Part of a small language model's weights.
Size: 12 layers, width 160, MLP 640 tanh GELU, vocabulary 4096, 4.37M parameters.
Each number is 50 + 15 x the weight over its row's rms, rounded and kept within 0 to 99. Layers, rows and columns count from 0. The size before them is the row's rms in percent of the matrix's.

# down: layer 5 MLP down (transposed), 640x160, rms 0.0929, rows 91-112, columns 0-159
# up: layer 5 MLP up, 640x160, rms 0.108, rows 92-112, columns 0-159
down91 087:39 58 49 54 64 60 24 57 56 32 29 53 33 50 57 42 44 47 44 50 44 83 66 64 11 50 58 41 68 41 29 56 44 50 63 73 76 55 39 62 44 49 28 57 38 50 62 21 45 58 40 51 53 64 55 38 47 30 37 54 55 35 32 32 32 63 53 67 57 74 51 30 29 21 50 74 27 53 51 87 52 38 64 52 62 55 57 70 63 42 52 49 36 52 38 35 44 42 62 44 43 66 49 32 71 53 58 68 69 37 70 60 58 81 42 36 49 45 41 61 43 22 30 70 61 51 47 39 47 41 25 70 35 04 36 72 43 58 31 30 59 51 42 27 50 30 59 53 84 75 52 82 48 73 49 64 37 64 62 63
up92 093:28 65 38 50 25 45 35 36 63 45 52 44 47 30 82 44 65 68 44 35 49 50 56 52 52 30 56 15 38 43 39 65 66 55 54 79 56 60 86 55 00 54 41 43 53 54 63 52 29 54 48 38 45 61 90 43 61 58 39 28 45 46 44 40 48 38 27 38 49 26 41 70 45 38 53 55 47 58 77 56 41 58 52 53 33 47 34 62 57 56 58 95 73 35 53 85 31 58 35 47 42 58 37 54 39 36 40 46 21 31 52 60 55 55 31 38 51 36 34 47 61 66 31 66 45 50 43 36 49 64 54 48 33 55 64 52 35 51 39 72 52 40 53 39 42 45 30 47 39 69 55 86 42 80 68 24 67 46 39 44
down92 091:58 16 51 54 55 55 35 74 44 67 47 43 59 82 32 29 43 63 55 22 63 38 41 40 56 65 40 81 62 60 62 25 38 69 49 34 44 24 34 80 76 74 62 51 75 55 58 46 75 30 45 33 52 42 36 42 58 53 57 23 33 24 43 63 50 29 66 40 48 53 35 31 65 63 25 44 80 31 65 42 83 32 80 58 75 55 45 37 34 33 65 48 41 55 57 49 28 37 60 62 68 49 46 25 47 72 42 31 51 47 32 65 38 36 51 51 46 54 36 61 30 37 13 38 50 52 65 71 61 57 27 80 43 37 49 47 40 51 51 52 67 68 50 65 57 51 54 52 56 57 37 64 60 60 30 64 40 40 45 53
up93 086:41 67 59 42 35 23 42 60 58 59 45 64 35 46 56 60 57 38 42 59 45 64 39 38 53 34 51 52 43 28 56 48 39 19 41 86 48 58 39 38 58 44 50 48 50 57 30 32 61 56 38 61 26 80 61 44 58 51 72 55 36 39 21 41 49 64 17 48 90 49 71 46 55 78 69 41 60 49 67 70 25 50 34 32 48 60 46 65 39 39 47 41 51 35 29 64 44 15 26 59 43 54 46 57 71 39 67 83 66 58 70 61 40 57 34 46 51 65 43 64 56 27 66 77 51 38 59 51 23 47 40 53 50 51 22 62 64 47 78 56 51 49 39 66 52 54 67 38 59 56 53 46 03 57 77 80 68 26 60 60
down93 084:52 30 45 32 42 53 68 59 80 33 31 55 64 47 41 54 41 44 55 36 55 39 61 64 72 48 69 50 53 44 44 37 54 56 36 45 34 19 57 31 50 29 68 47 53 42 43 62 43 64 28 68 73 53 50 52 58 45 54 44 77 57 74 61 51 73 70 54 53 61 57 47 13 30 41 52 35 50 34 31 44 69 73 59 31 25 47 72 38 24 41 51 57 62 39 52 18 82 83 56 55 57 54 37 57 73 70 22 61 55 37 46 44 21 78 47 50 58 44 09 27 53 61 62 46 46 36 58 62 76 64 50 60 30 68 45 63 36 35 50 58 46 85 28 46 34 49 61 54 56 56 66 50 49 61 40 27 53 13 59
up94 099:55 48 36 44 36 42 44 48 35 44 42 03 44 57 49 49 43 31 52 62 43 37 46 37 51 33 37 46 49 39 64 84 53 42 40 49 54 76 53 59 53 69 53 29 66 52 24 49 44 61 81 28 18 34 40 41 50 61 16 44 44 50 43 22 24 72 43 81 75 51 43 42 71 55 89 47 55 61 32 39 44 79 44 59 20 56 39 58 92 32 43 49 56 54 61 46 41 37 35 33 64 25 48 40 48 53 31 60 49 52 44 64 78 75 61 34 81 58 22 68 75 43 45 49 57 43 45 66 55 68 60 60 56 52 46 64 47 54 55 49 86 39 60 77 49 55 42 40 68 53 34 44 51 63 37 35 47 40 60 50
down94 098:60 32 50 57 57 62 38 52 34 22 60 81 47 71 51 49 34 55 40 30 67 67 49 64 72 70 70 38 52 56 51 36 63 60 46 38 32 64 27 48 68 35 54 34 57 37 29 45 31 69 38 63 42 48 52 44 57 66 47 75 25 57 29 50 47 52 55 58 79 68 67 58 82 24 62 60 38 66 45 44 47 58 59 64 35 61 69 70 48 39 36 53 57 55 69 54 54 46 45 62 32 31 54 22 59 27 29 46 09 34 49 65 58 54 45 41 36 85 25 34 44 55 62 52 67 73 29 38 39 55 41 60 43 44 75 55 69 35 70 46 58 44 64 52 43 19 43 31 85 31 46 26 42 46 48 30 76 34 59 30
up95 109:36 59 38 46 29 54 68 37 60 54 35 52 10 45 40 46 30 68 58 37 46 45 90 56 73 65 47 41 69 70 44 44 30 42 52 36 45 58 52 51 38 32 51 91 55 46 14 34 26 33 48 41 58 55 40 51 64 66 58 33 32 60 33 51 55 52 60 55 60 45 38 67 80 82 55 55 55 45 37 50 66 56 21 42 46 72 51 42 56 74 63 71 54 70 50 65 28 23 56 44 72 60 77 51 45 49 30 22 31 52 45 51 41 52 50 42 72 49 39 23 30 51 48 61 96 51 62 36 62 40 34 44 58 55 31 67 71 61 50 46 47 46 46 28 48 63 60 47 61 27 55 49 39 70 76 44 59 35 84 56
down95 112:48 43 39 49 63 63 40 44 55 55 52 68 31 39 39 71 48 43 38 28 72 43 75 65 50 37 33 52 37 58 48 50 70 60 57 35 50 64 45 34 44 46 39 31 46 47 37 43 50 45 78 59 74 66 45 52 65 81 57 50 17 44 72 37 46 52 45 66 51 43 18 43 73 62 51 53 64 53 48 33 62 55 52 43 53 43 68 31 61 80 60 77 46 85 33 49 41 29 24 61 68 43 43 30 54 55 50 31 58 67 71 52 51 35 51 40 41 21 37 29 61 68 35 13 50 63 74 24 44 32 55 41 51 66 30 58 41 31 37 33 63 75 70 52 50 53 67 49 76 37 50 22 27 81 46 50 89 49 67 35
up96 101:42 47 51 64 58 56 29 54 43 55 30 62 34 61 46 61 45 40 21 56 62 47 32 44 59 42 51 48 51 68 70 75 47 38 51 56 57 45 67 42 45 57 37 32 53 36 29 20 40 28 57 53 45 46 54 79 48 36 18 17 63 58 34 38 53 18 51 45 60 48 66 62 22 61 60 77 60 28 35 56 43 56 59 47 43 36 61 64 53 35 48 89 36 60 50 46 65 10 46 50 47 69 51 50 69 33 29 44 19 16 63 44 43 79 26 45 44 55 49 86 53 57 53 51 48 72 65 34 60 62 43 63 41 80 54 43 61 92 20 46 47 28 27 62 65 67 47 59 52 45 40 66 49 55 41 43 59 37 33 54
down96 118:52 65 53 36 42 47 55 49 71 64 65 48 44 39 87 68 57 60 34 53 64 39 38 51 69 72 57 60 30 37 75 86 61 23 37 61 62 23 70 28 33 34 49 42 41 21 56 68 37 62 79 54 36 45 73 60 54 59 46 62 41 74 30 44 60 61 41 56 42 47 49 64 44 37 34 62 61 39 48 57 48 58 16 52 46 51 15 41 62 55 52 49 39 40 48 27 48 44 58 86 27 39 50 69 16 25 27 68 46 32 41 57 47 62 34 54 40 53 50 29 75 67 62 46 34 47 42 53 66 42 53 64 31 30 39 68 39 11 65 48 32 34 55 65 61 52 57 60 32 47 71 67 44 40 76 54 71 55 59 55
up97 103:74 57 30 35 38 49 40 37 43 54 38 32 40 50 38 43 44 60 73 55 36 11 48 60 61 35 73 40 82 48 38 72 48 72 53 40 32 67 53 37 32 69 54 54 51 86 53 53 27 44 53 35 43 40 62 50 63 58 61 45 55 55 62 80 15 57 58 40 66 23 53 39 30 49 53 31 69 74 53 52 59 33 53 77 48 49 48 39 63 66 64 55 49 68 63 59 33 58 54 42 33 44 81 38 23 27 52 61 43 35 24 61 47 57 47 56 50 76 32 39 85 47 23 64 68 53 59 32 48 54 40 38 56 69 42 71 46 77 28 38 52 36 29 44 68 49 62 24 60 76 71 79 40 46 52 41 57 62 53 74
down97 104:56 31 63 53 20 58 49 61 29 24 27 63 76 55 55 57 33 69 72 30 54 49 86 69 47 51 52 54 78 51 38 33 28 40 46 82 55 34 32 42 33 76 33 16 32 80 53 72 60 50 46 62 46 51 57 61 56 40 36 35 48 68 44 65 34 43 31 50 69 64 50 53 60 49 71 59 76 65 37 46 66 53 59 36 50 62 54 56 60 53 52 22 53 54 33 64 17 49 55 33 51 68 22 75 53 48 25 32 70 32 62 47 37 38 23 43 47 17 61 68 42 53 42 47 42 44 52 54 50 62 75 45 34 57 44 57 34 29 71 63 59 51 34 72 47 56 51 18 50 75 60 35 67 44 49 74 58 59 46 44
up98 097:28 45 49 56 30 36 80 57 52 45 35 38 26 54 58 47 45 53 42 60 61 03 48 56 47 11 55 37 79 27 47 39 56 52 57 68 46 63 49 66 36 47 41 69 74 51 52 44 43 60 49 42 48 37 65 45 38 54 48 30 48 38 49 41 32 55 52 37 80 63 43 55 48 59 28 19 51 28 49 62 65 57 41 46 34 45 45 54 74 29 42 54 37 66 71 84 28 44 50 55 66 60 61 42 36 46 54 39 59 40 49 80 54 34 44 49 58 23 82 48 76 51 46 55 56 32 86 31 45 63 26 51 39 41 69 39 74 47 60 42 37 47 48 87 72 61 66 62 34 37 24 47 71 53 47 34 74 61 40 79
down98 099:37 41 73 39 82 36 43 19 25 54 62 40 57 40 23 28 58 58 53 55 45 43 25 38 57 65 44 39 53 49 56 49 68 60 40 68 59 69 65 65 47 40 76 60 60 65 35 35 65 70 70 37 73 50 78 36 57 42 46 59 23 49 64 45 54 60 36 45 45 33 51 44 47 55 55 88 44 72 36 47 39 51 43 61 48 81 47 70 52 48 51 18 35 43 48 54 65 46 45 54 46 59 65 43 56 50 51 62 49 47 66 31 40 73 43 46 57 44 52 74 38 61 22 36 35 50 80 47 69 59 46 50 36 40 81 58 32 51 75 46 58 40 51 65 31 64 48 45 29 75 17 51 52 06 54 00 56 49 55 70
up99 101:44 32 46 35 39 40 45 58 63 46 47 76 59 54 58 33 53 46 39 50 63 03 62 41 59 35 39 36 54 53 41 67 07 70 58 49 40 60 59 39 41 47 56 29 34 61 43 23 56 52 56 61 32 44 46 57 42 60 59 41 53 57 49 31 33 51 62 37 76 61 55 48 38 52 52 39 63 52 47 50 45 28 06 59 62 22 52 66 48 41 24 49 52 39 80 66 36 35 42 77 64 59 45 43 55 55 71 42 61 49 75 60 35 68 57 47 65 24 57 55 64 50 57 38 31 44 65 16 41 67 52 61 35 74 41 22 40 45 44 43 22 05 50 55 75 54 46 47 31 39 62 62 66 87 42 25 67 77 54 39
down99 095:62 26 60 57 57 78 70 71 64 35 49 50 71 73 41 29 44 80 67 37 55 36 71 60 44 51 18 46 45 36 53 40 21 71 44 64 73 39 33 62 51 63 35 57 55 59 35 42 51 42 59 34 48 61 43 59 55 40 16 33 57 55 42 52 04 54 56 67 83 59 28 44 44 19 47 40 73 82 49 33 37 33 55 47 42 57 51 51 24 44 45 31 53 19 57 43 53 45 46 53 40 60 61 39 30 69 59 59 73 76 50 22 78 78 41 65 62 67 56 61 47 44 30 23 69 38 52 42 68 20 52 55 43 28 77 44 58 45 52 50 47 48 44 43 59 42 48 49 50 65 29 46 57 66 68 42 63 58 45 46
up100 101:41 59 44 56 50 69 35 56 33 33 63 48 20 50 52 76 48 51 57 72 39 43 31 45 57 22 83 56 48 47 44 65 58 32 70 63 62 34 65 49 63 60 52 77 41 40 58 57 40 42 48 62 51 52 48 59 50 23 36 40 80 36 53 34 50 45 25 55 43 45 64 50 66 76 56 20 40 17 47 42 46 65 35 71 40 70 47 58 42 62 61 93 67 48 48 49 35 57 39 45 63 80 62 60 30 13 47 16 59 38 37 45 80 32 52 38 56 55 71 47 67 51 26 47 81 33 64 28 34 58 31 33 49 64 55 47 78 64 61 52 52 60 30 73 51 40 28 54 44 62 45 75 46 62 45 38 58 46 23 54
down100 097:66 61 50 56 68 41 64 52 42 38 40 43 33 60 63 45 51 54 67 44 48 27 40 48 88 48 42 42 51 43 51 50 48 71 79 42 68 50 33 56 51 68 30 26 33 66 61 48 59 40 43 57 60 42 62 44 09 15 38 33 78 42 62 64 75 70 48 24 44 26 35 58 53 50 51 80 54 47 52 42 37 29 51 86 42 24 73 55 57 47 50 62 31 45 62 43 63 46 39 42 62 49 66 78 55 26 70 36 60 60 35 42 56 48 40 46 57 33 42 64 62 30 52 49 83 42 58 48 36 74 47 27 63 54 36 42 51 67 39 31 69 52 27 18 47 46 41 28 67 51 49 87 48 78 53 41 70 20 40 42
up101 101:75 34 63 66 41 42 57 53 59 46 18 64 15 22 41 46 47 56 63 41 39 53 77 27 62 43 69 50 71 49 49 73 67 48 57 51 51 69 52 77 70 41 72 47 29 33 53 28 23 36 61 68 27 33 36 58 70 57 53 57 77 64 49 23 57 64 38 71 48 23 45 68 43 53 36 38 52 46 59 65 58 41 68 18 57 58 52 57 57 32 80 56 61 50 43 81 59 52 31 33 72 37 52 42 65 27 26 36 46 54 58 39 56 51 62 53 49 50 30 61 44 38 35 56 39 23 55 20 74 55 64 40 67 47 34 69 47 45 67 51 76 33 37 52 49 16 37 72 57 41 43 59 29 64 61 63 60 35 45 63
down101 099:70 38 55 48 56 49 43 60 63 34 38 22 74 77 29 49 22 44 71 66 12 47 50 66 51 25 61 42 71 67 20 43 41 33 53 52 70 59 60 40 49 80 61 72 44 48 39 51 45 28 33 50 47 43 27 57 59 42 41 78 54 40 51 67 53 51 30 52 53 66 44 53 40 44 32 61 52 69 52 17 56 75 44 43 51 37 78 64 58 59 32 41 55 47 61 42 32 64 28 12 65 60 52 62 45 80 48 59 54 76 41 52 64 71 48 61 74 38 65 53 28 35 52 29 51 61 39 39 35 52 64 31 52 60 34 39 53 69 72 34 62 40 38 52 53 40 62 59 59 54 49 00 79 33 50 61 42 48 65 48
up102 101:22 33 40 64 58 68 44 46 38 29 32 58 58 52 38 25 31 42 62 45 39 49 46 41 58 36 43 64 58 48 40 70 45 56 19 41 48 65 46 63 45 61 81 72 62 41 36 29 29 70 99 54 32 37 49 52 49 55 37 49 43 67 46 25 40 57 55 64 29 68 55 45 50 71 34 41 63 51 55 41 40 42 55 46 54 50 40 55 61 58 37 74 61 56 19 51 53 47 47 56 63 54 54 37 76 39 25 30 60 61 50 47 55 49 36 41 81 74 49 73 33 51 52 89 45 37 56 53 16 51 42 42 53 52 38 66 52 70 43 62 72 53 51 80 41 73 11 32 50 23 48 52 47 63 30 29 54 50 48 95
down102 098:43 59 48 53 59 45 45 86 58 19 45 22 51 56 62 51 40 51 37 81 51 52 62 55 49 63 40 40 47 48 46 53 49 44 68 27 58 53 35 44 62 33 85 39 75 77 60 62 64 31 53 49 43 42 77 55 64 64 39 41 48 78 58 44 49 45 45 34 77 49 53 32 27 36 56 65 35 70 56 37 66 36 62 53 58 47 01 56 29 56 53 47 52 13 61 57 66 42 20 49 54 47 59 84 59 56 22 52 25 55 54 47 54 42 47 56 43 48 33 66 56 64 42 39 62 85 59 44 50 61 35 51 28 43 30 48 60 34 06 23 26 61 54 55 60 48 52 39 58 50 75 43 52 43 47 23 74 71 50 44
up103 105:47 19 47 61 45 64 35 36 67 67 47 25 56 77 29 26 64 61 76 45 44 41 68 54 65 42 44 54 62 66 50 34 53 58 46 53 50 60 59 52 41 55 55 44 46 56 38 39 44 28 47 68 41 63 80 71 61 70 41 25 58 35 32 46 53 50 74 53 97 45 26 62 47 68 25 71 50 65 69 43 72 59 56 46 76 53 60 48 60 31 91 40 66 73 35 61 55 60 53 48 34 40 62 30 25 57 32 19 41 60 62 30 42 38 58 57 67 46 51 48 51 62 44 68 60 19 38 55 59 55 53 40 57 36 46 26 57 40 55 45 54 18 19 61 58 24 57 64 55 46 31 27 49 51 72 28 50 33 31 72
down103 105:55 62 65 55 58 64 55 61 27 44 56 52 39 57 55 84 40 78 40 30 52 45 31 68 55 56 59 47 52 61 77 46 56 35 36 49 44 61 27 54 61 73 28 27 58 20 50 50 57 29 43 44 54 45 36 54 36 60 79 76 55 43 54 63 25 49 26 26 46 60 64 90 71 53 83 56 43 65 34 26 58 46 53 77 33 55 33 71 52 57 65 45 42 37 38 56 26 29 71 70 51 36 41 74 49 61 28 25 48 48 58 34 49 43 43 25 61 60 64 47 50 62 54 50 47 61 47 45 65 75 40 32 40 59 13 40 35 40 59 50 17 40 62 64 23 62 35 55 46 52 56 59 66 15 38 37 48 78 58 50
up104 105:49 49 15 38 44 58 52 41 40 61 49 50 43 52 67 50 31 37 28 77 75 51 33 52 68 42 63 67 54 67 32 31 56 45 52 58 43 48 69 27 39 38 36 55 44 31 42 50 42 40 49 58 32 46 47 53 47 56 45 52 33 35 43 71 49 00 52 41 31 46 50 63 83 50 61 49 32 44 62 44 03 66 62 22 47 53 50 68 57 29 50 51 58 63 43 54 40 40 53 55 69 77 64 45 51 57 43 23 17 52 68 47 46 50 46 32 54 66 47 36 73 42 46 28 51 47 54 45 52 47 24 74 34 14 59 63 16 46 70 39 77 37 61 51 49 87 60 67 42 49 25 62 64 62 65 45 63 36 79 34
down104 101:64 46 61 04 39 37 64 52 28 61 23 62 70 48 43 40 51 57 47 60 40 42 53 64 31 72 65 49 46 69 50 47 44 55 57 66 80 25 41 53 41 27 49 52 39 66 50 75 56 68 48 52 17 41 21 13 49 18 56 56 19 68 65 59 55 41 37 44 47 60 77 95 47 58 44 41 45 39 50 47 65 30 46 53 60 45 41 28 58 50 46 51 68 78 52 29 61 52 65 56 66 75 50 47 50 56 41 26 52 53 56 37 51 62 43 40 38 32 34 43 79 62 80 53 44 38 40 86 40 41 71 29 59 72 52 40 46 40 57 40 38 53 60 55 44 63 59 56 86 37 35 40 42 56 57 58 31 24 47 57
up105 105:70 65 67 24 40 40 47 58 32 71 44 51 53 55 53 79 62 57 46 44 74 27 40 36 43 44 49 72 43 43 59 44 35 42 34 37 28 15 45 26 54 67 52 55 52 69 41 42 26 59 47 48 34 48 61 80 40 72 27 61 54 09 18 50 37 50 29 52 59 55 74 47 52 69 49 54 74 43 54 50 65 24 60 43 81 53 43 49 54 39 73 37 56 42 50 71 61 49 05 40 29 33 37 34 28 49 34 80 68 54 34 60 34 51 69 59 54 86 41 48 58 59 57 74 55 48 46 63 49 62 54 55 48 71 57 56 56 75 75 68 51 35 55 46 67 32 31 47 55 36 37 50 58 44 35 48 34 87 55 58
down105 109:66 58 69 63 35 58 65 61 58 52 81 14 71 56 38 68 56 50 65 45 41 44 55 46 42 47 43 45 68 41 37 46 54 49 36 59 45 44 80 39 96 38 50 72 58 37 62 53 68 33 49 61 49 45 62 67 39 39 34 74 47 20 59 88 49 63 41 61 67 55 72 35 71 57 47 53 65 64 33 46 71 22 40 51 53 44 72 49 62 31 44 51 48 60 53 45 60 33 18 54 43 47 50 31 47 45 54 50 53 70 78 22 57 85 59 37 33 32 50 46 48 60 30 50 58 24 65 56 22 32 63 60 47 32 40 39 56 23 59 50 57 17 43 84 27 59 33 45 62 51 16 48 50 32 54 44 48 51 50 31
up106 094:57 40 59 51 56 35 76 30 72 53 53 39 63 31 40 39 39 46 27 61 74 08 42 35 73 32 38 74 77 44 43 34 34 69 50 41 54 37 44 54 66 51 66 73 55 87 43 60 26 38 47 39 42 36 50 42 56 64 48 58 61 33 50 35 37 68 71 80 58 54 61 85 52 51 43 29 70 54 50 45 64 44 61 30 30 48 61 37 63 63 69 56 45 66 50 64 61 46 33 59 41 51 49 29 72 64 47 53 62 57 39 51 74 55 76 49 78 50 43 29 43 60 59 67 56 38 50 28 44 41 51 50 56 48 33 70 08 52 59 63 64 48 34 67 26 38 44 44 67 17 10 43 46 36 37 45 61 54 73 68
down106 099:65 82 72 55 45 37 42 47 32 40 57 39 61 52 44 54 32 14 49 25 37 43 45 69 61 34 25 36 39 42 47 40 85 49 38 44 70 67 45 34 22 36 63 40 71 53 58 53 34 29 22 29 44 54 48 75 47 14 45 57 74 38 61 77 62 68 69 49 34 48 57 37 60 22 67 66 40 62 57 62 13 64 60 67 64 56 78 54 48 51 32 80 44 49 43 73 41 66 73 47 49 53 67 41 55 45 63 69 41 53 53 40 34 63 40 64 52 21 62 33 63 45 45 56 44 49 34 49 51 77 75 41 62 39 55 39 33 82 57 45 49 49 78 39 41 47 44 49 58 57 45 24 32 60 54 74 53 42 31 55
up107 102:79 50 66 59 54 58 49 59 71 50 49 31 57 53 66 66 45 53 42 76 47 45 64 60 61 49 37 38 57 72 53 33 55 37 30 49 62 99 50 23 29 67 43 52 64 64 10 52 37 51 61 37 22 41 47 51 48 37 52 68 42 48 48 55 54 41 34 35 44 21 40 59 57 52 76 62 68 62 82 52 68 65 49 72 56 53 54 59 53 40 22 63 52 29 64 57 43 52 54 52 43 51 87 38 26 29 47 27 64 61 42 76 70 50 87 55 83 53 57 40 44 67 33 33 47 40 51 34 27 49 31 72 21 39 43 31 42 59 55 50 43 48 30 39 40 40 52 64 59 39 54 49 33 17 67 66 37 44 70 50
down107 101:46 39 50 34 44 68 73 35 45 00 54 34 72 57 59 41 82 60 52 69 46 60 71 42 75 30 58 52 58 31 62 58 58 31 55 60 65 37 66 49 72 52 36 32 46 66 54 67 70 57 28 58 79 32 36 56 55 36 68 65 38 61 57 39 57 33 36 53 56 47 51 50 32 57 24 81 49 32 64 59 74 27 45 29 60 44 41 62 46 43 38 36 58 47 28 68 51 49 55 46 70 32 32 68 60 24 57 60 14 36 62 30 64 46 47 67 33 43 64 42 38 72 27 22 47 34 39 41 49 78 49 53 46 38 35 45 59 47 53 62 84 54 62 36 64 30 35 43 50 51 62 50 45 55 73 76 40 35 56 71
up108 089:64 36 47 65 29 28 55 53 44 50 52 57 61 73 62 56 48 59 46 34 33 24 50 53 48 60 42 75 58 80 54 41 51 52 36 33 33 62 44 54 57 26 43 58 70 65 62 51 59 41 62 59 68 54 69 66 26 42 37 54 38 55 07 60 27 54 70 57 71 59 15 53 40 65 31 52 74 43 35 54 35 43 54 48 65 47 51 46 91 14 43 62 49 42 66 79 60 45 27 27 26 50 63 33 17 53 38 29 51 65 17 32 35 64 66 55 54 56 29 28 65 53 33 40 37 40 59 46 35 45 31 75 46 47 56 64 56 30 34 62 58 41 61 43 72 41 64 65 36 28 31 64 55 34 53 65 61 74 49 58
down108 092:31 70 64 39 64 77 28 42 61 59 42 50 41 53 48 42 35 15 33 61 54 52 35 29 58 51 59 33 39 37 67 30 51 48 51 81 57 42 44 40 47 60 56 70 38 51 47 49 34 60 56 47 41 46 45 50 81 32 55 42 61 56 69 22 69 48 62 50 57 33 39 59 53 53 70 54 37 77 67 67 50 51 63 70 36 41 42 40 28 70 30 44 60 41 58 34 54 29 76 70 42 24 48 76 71 69 73 57 52 51 89 54 47 50 07 32 38 43 63 74 35 14 61 41 65 66 76 44 46 31 59 44 22 68 65 46 43 71 48 32 46 53 50 49 56 46 46 38 25 69 79 35 23 66 59 34 60 50 56 51
up109 097:72 57 48 58 49 36 51 63 36 60 57 59 48 50 47 52 44 48 42 56 56 26 61 48 52 63 60 79 44 76 42 24 45 49 61 43 38 82 34 57 21 36 75 55 63 50 37 32 39 43 44 48 11 65 46 48 65 51 71 69 62 58 44 42 53 78 43 50 36 46 79 69 51 78 69 21 42 58 57 69 55 67 54 38 42 66 50 00 47 54 36 48 52 31 20 41 22 42 63 27 42 67 81 62 58 44 58 38 43 22 19 45 46 44 75 57 52 71 76 60 53 64 51 48 38 31 60 44 62 68 37 31 50 33 39 41 39 68 53 42 44 44 68 63 38 49 49 54 37 59 31 45 53 30 31 60 75 49 40 83
down109 092:63 46 84 35 85 79 59 37 61 33 30 35 41 58 44 41 73 60 35 50 74 59 38 62 41 51 47 54 67 61 62 56 74 56 63 45 47 60 44 51 35 53 33 42 70 63 41 61 56 52 67 19 78 48 33 44 60 35 35 41 53 61 62 39 70 54 37 50 16 52 52 52 18 46 70 63 59 89 30 42 32 66 62 43 71 47 57 51 57 49 52 59 21 44 36 43 77 52 54 49 53 45 28 46 55 63 67 34 44 54 40 48 14 34 56 64 61 49 28 33 39 44 09 39 21 67 61 43 47 38 51 68 59 58 50 66 50 71 42 37 72 58 50 66 56 63 37 49 19 39 26 49 48 28 72 62 56 41 20 60
up110 104:85 43 68 58 53 24 18 27 74 75 54 40 55 48 30 60 45 28 55 35 65 48 72 42 83 46 21 68 49 32 62 73 55 53 47 39 61 53 35 30 42 57 57 55 50 57 62 33 37 18 86 55 45 74 74 65 51 64 51 46 17 42 46 50 42 64 54 57 51 54 37 62 51 48 40 38 58 45 77 39 70 54 52 58 54 26 43 60 40 62 61 56 38 52 15 61 44 47 18 49 38 55 43 47 29 33 74 19 50 55 51 61 47 53 74 74 46 46 58 42 53 42 38 84 54 19 41 33 42 54 45 59 25 50 52 36 37 52 50 31 73 30 25 69 50 70 59 45 38 65 47 55 28 50 36 61 61 74 53 45
down110 089:45 45 47 53 53 44 45 44 32 44 42 48 46 65 65 32 69 49 40 66 35 83 45 74 30 50 42 52 49 34 63 70 43 26 36 36 58 17 65 45 49 53 61 37 52 30 41 30 38 53 49 34 35 47 58 21 55 54 62 44 59 59 48 26 62 39 55 46 68 50 47 53 44 71 42 44 58 32 56 74 67 57 49 68 40 60 31 44 50 75 56 78 56 36 42 42 66 69 37 73 55 36 53 70 79 63 37 56 30 35 57 34 30 68 57 29 28 45 43 42 45 51 24 54 39 25 69 28 68 25 45 73 90 21 56 47 47 39 50 55 82 47 68 52 93 75 57 61 59 40 53 57 56 20 82 38 38 66 50 39
up111 109:45 21 43 56 43 66 50 47 75 41 49 42 59 39 51 58 43 55 42 53 45 54 30 09 43 63 57 61 68 49 13 30 44 65 60 42 36 49 66 55 50 85 75 51 61 27 71 48 44 63 76 70 61 38 32 50 50 32 36 59 48 65 51 54 50 51 43 24 92 44 57 64 43 47 32 39 57 39 61 51 66 39 51 31 54 63 52 40 74 38 56 37 67 42 65 58 49 58 68 42 58 56 58 22 42 54 41 21 48 37 35 43 38 55 79 49 81 71 67 34 51 69 32 66 41 46 54 44 41 48 45 35 54 11 38 71 35 50 65 39 81 17 33 47 55 78 75 47 58 42 60 55 19 45 77 57 43 46 51 68
down111 113:45 41 23 62 66 27 90 49 74 33 54 51 64 56 27 60 69 52 60 62 32 67 62 53 43 69 76 41 45 30 47 54 42 53 54 59 14 36 39 31 54 55 65 35 56 37 50 58 30 58 41 49 66 36 31 58 76 48 34 57 40 24 69 26 45 71 51 61 67 05 39 40 67 58 66 44 63 75 57 51 51 73 61 48 66 51 45 51 40 63 47 08 51 24 47 46 69 58 41 46 57 34 40 63 41 53 61 76 46 50 54 30 74 40 47 65 48 43 73 50 37 64 42 44 69 42 90 60 46 41 37 54 60 75 25 61 57 46 48 72 34 49 60 24 57 52 40 53 59 44 30 32 51 29 27 41 48 36 58 75
up112 100:80 51 71 58 51 42 39 47 66 53 64 53 32 48 45 75 19 38 33 90 78 59 52 57 38 19 43 42 34 37 68 35 60 23 49 50 49 67 42 13 30 45 40 40 37 78 29 48 12 41 77 36 33 44 40 58 69 36 67 53 60 51 62 27 58 65 26 64 61 42 61 45 22 28 64 47 60 60 58 51 64 52 57 72 44 57 45 65 48 43 55 39 62 51 54 69 51 19 55 48 53 41 50 36 46 23 69 51 46 35 46 65 20 53 62 40 48 55 34 69 36 70 35 35 62 47 61 51 55 71 48 42 21 42 45 49 83 77 41 44 56 56 41 63 62 69 48 53 46 53 54 52 09 37 33 52 60 41 61 58
down112 096:47 11 43 74 45 71 50 71 29 64 34 40 56 26 58 84 80 76 46 28 94 46 45 60 74 64 33 61 55 42 47 35 79 51 29 36 46 55 57 31 33 68 48 43 44 62 55 67 37 43 33 35 39 40 60 69 33 77 51 40 33 86 43 66 47 67 72 39 32 47 59 49 59 64 42 57 35 35 46 47 53 39 46 57 63 55 35 31 66 57 39 49 65 40 36 64 28 54 39 48 46 39 34 36 49 45 68 35 41 47 23 59 61 57 42 77 68 52 62 54 52 48 31 70 34 62 37 49 61 25 51 61 29 32 45 39 61 74 52 25 26 67 79 40 52 50 75 52 57 49 58 56 35 55 61 34 30 68 47 40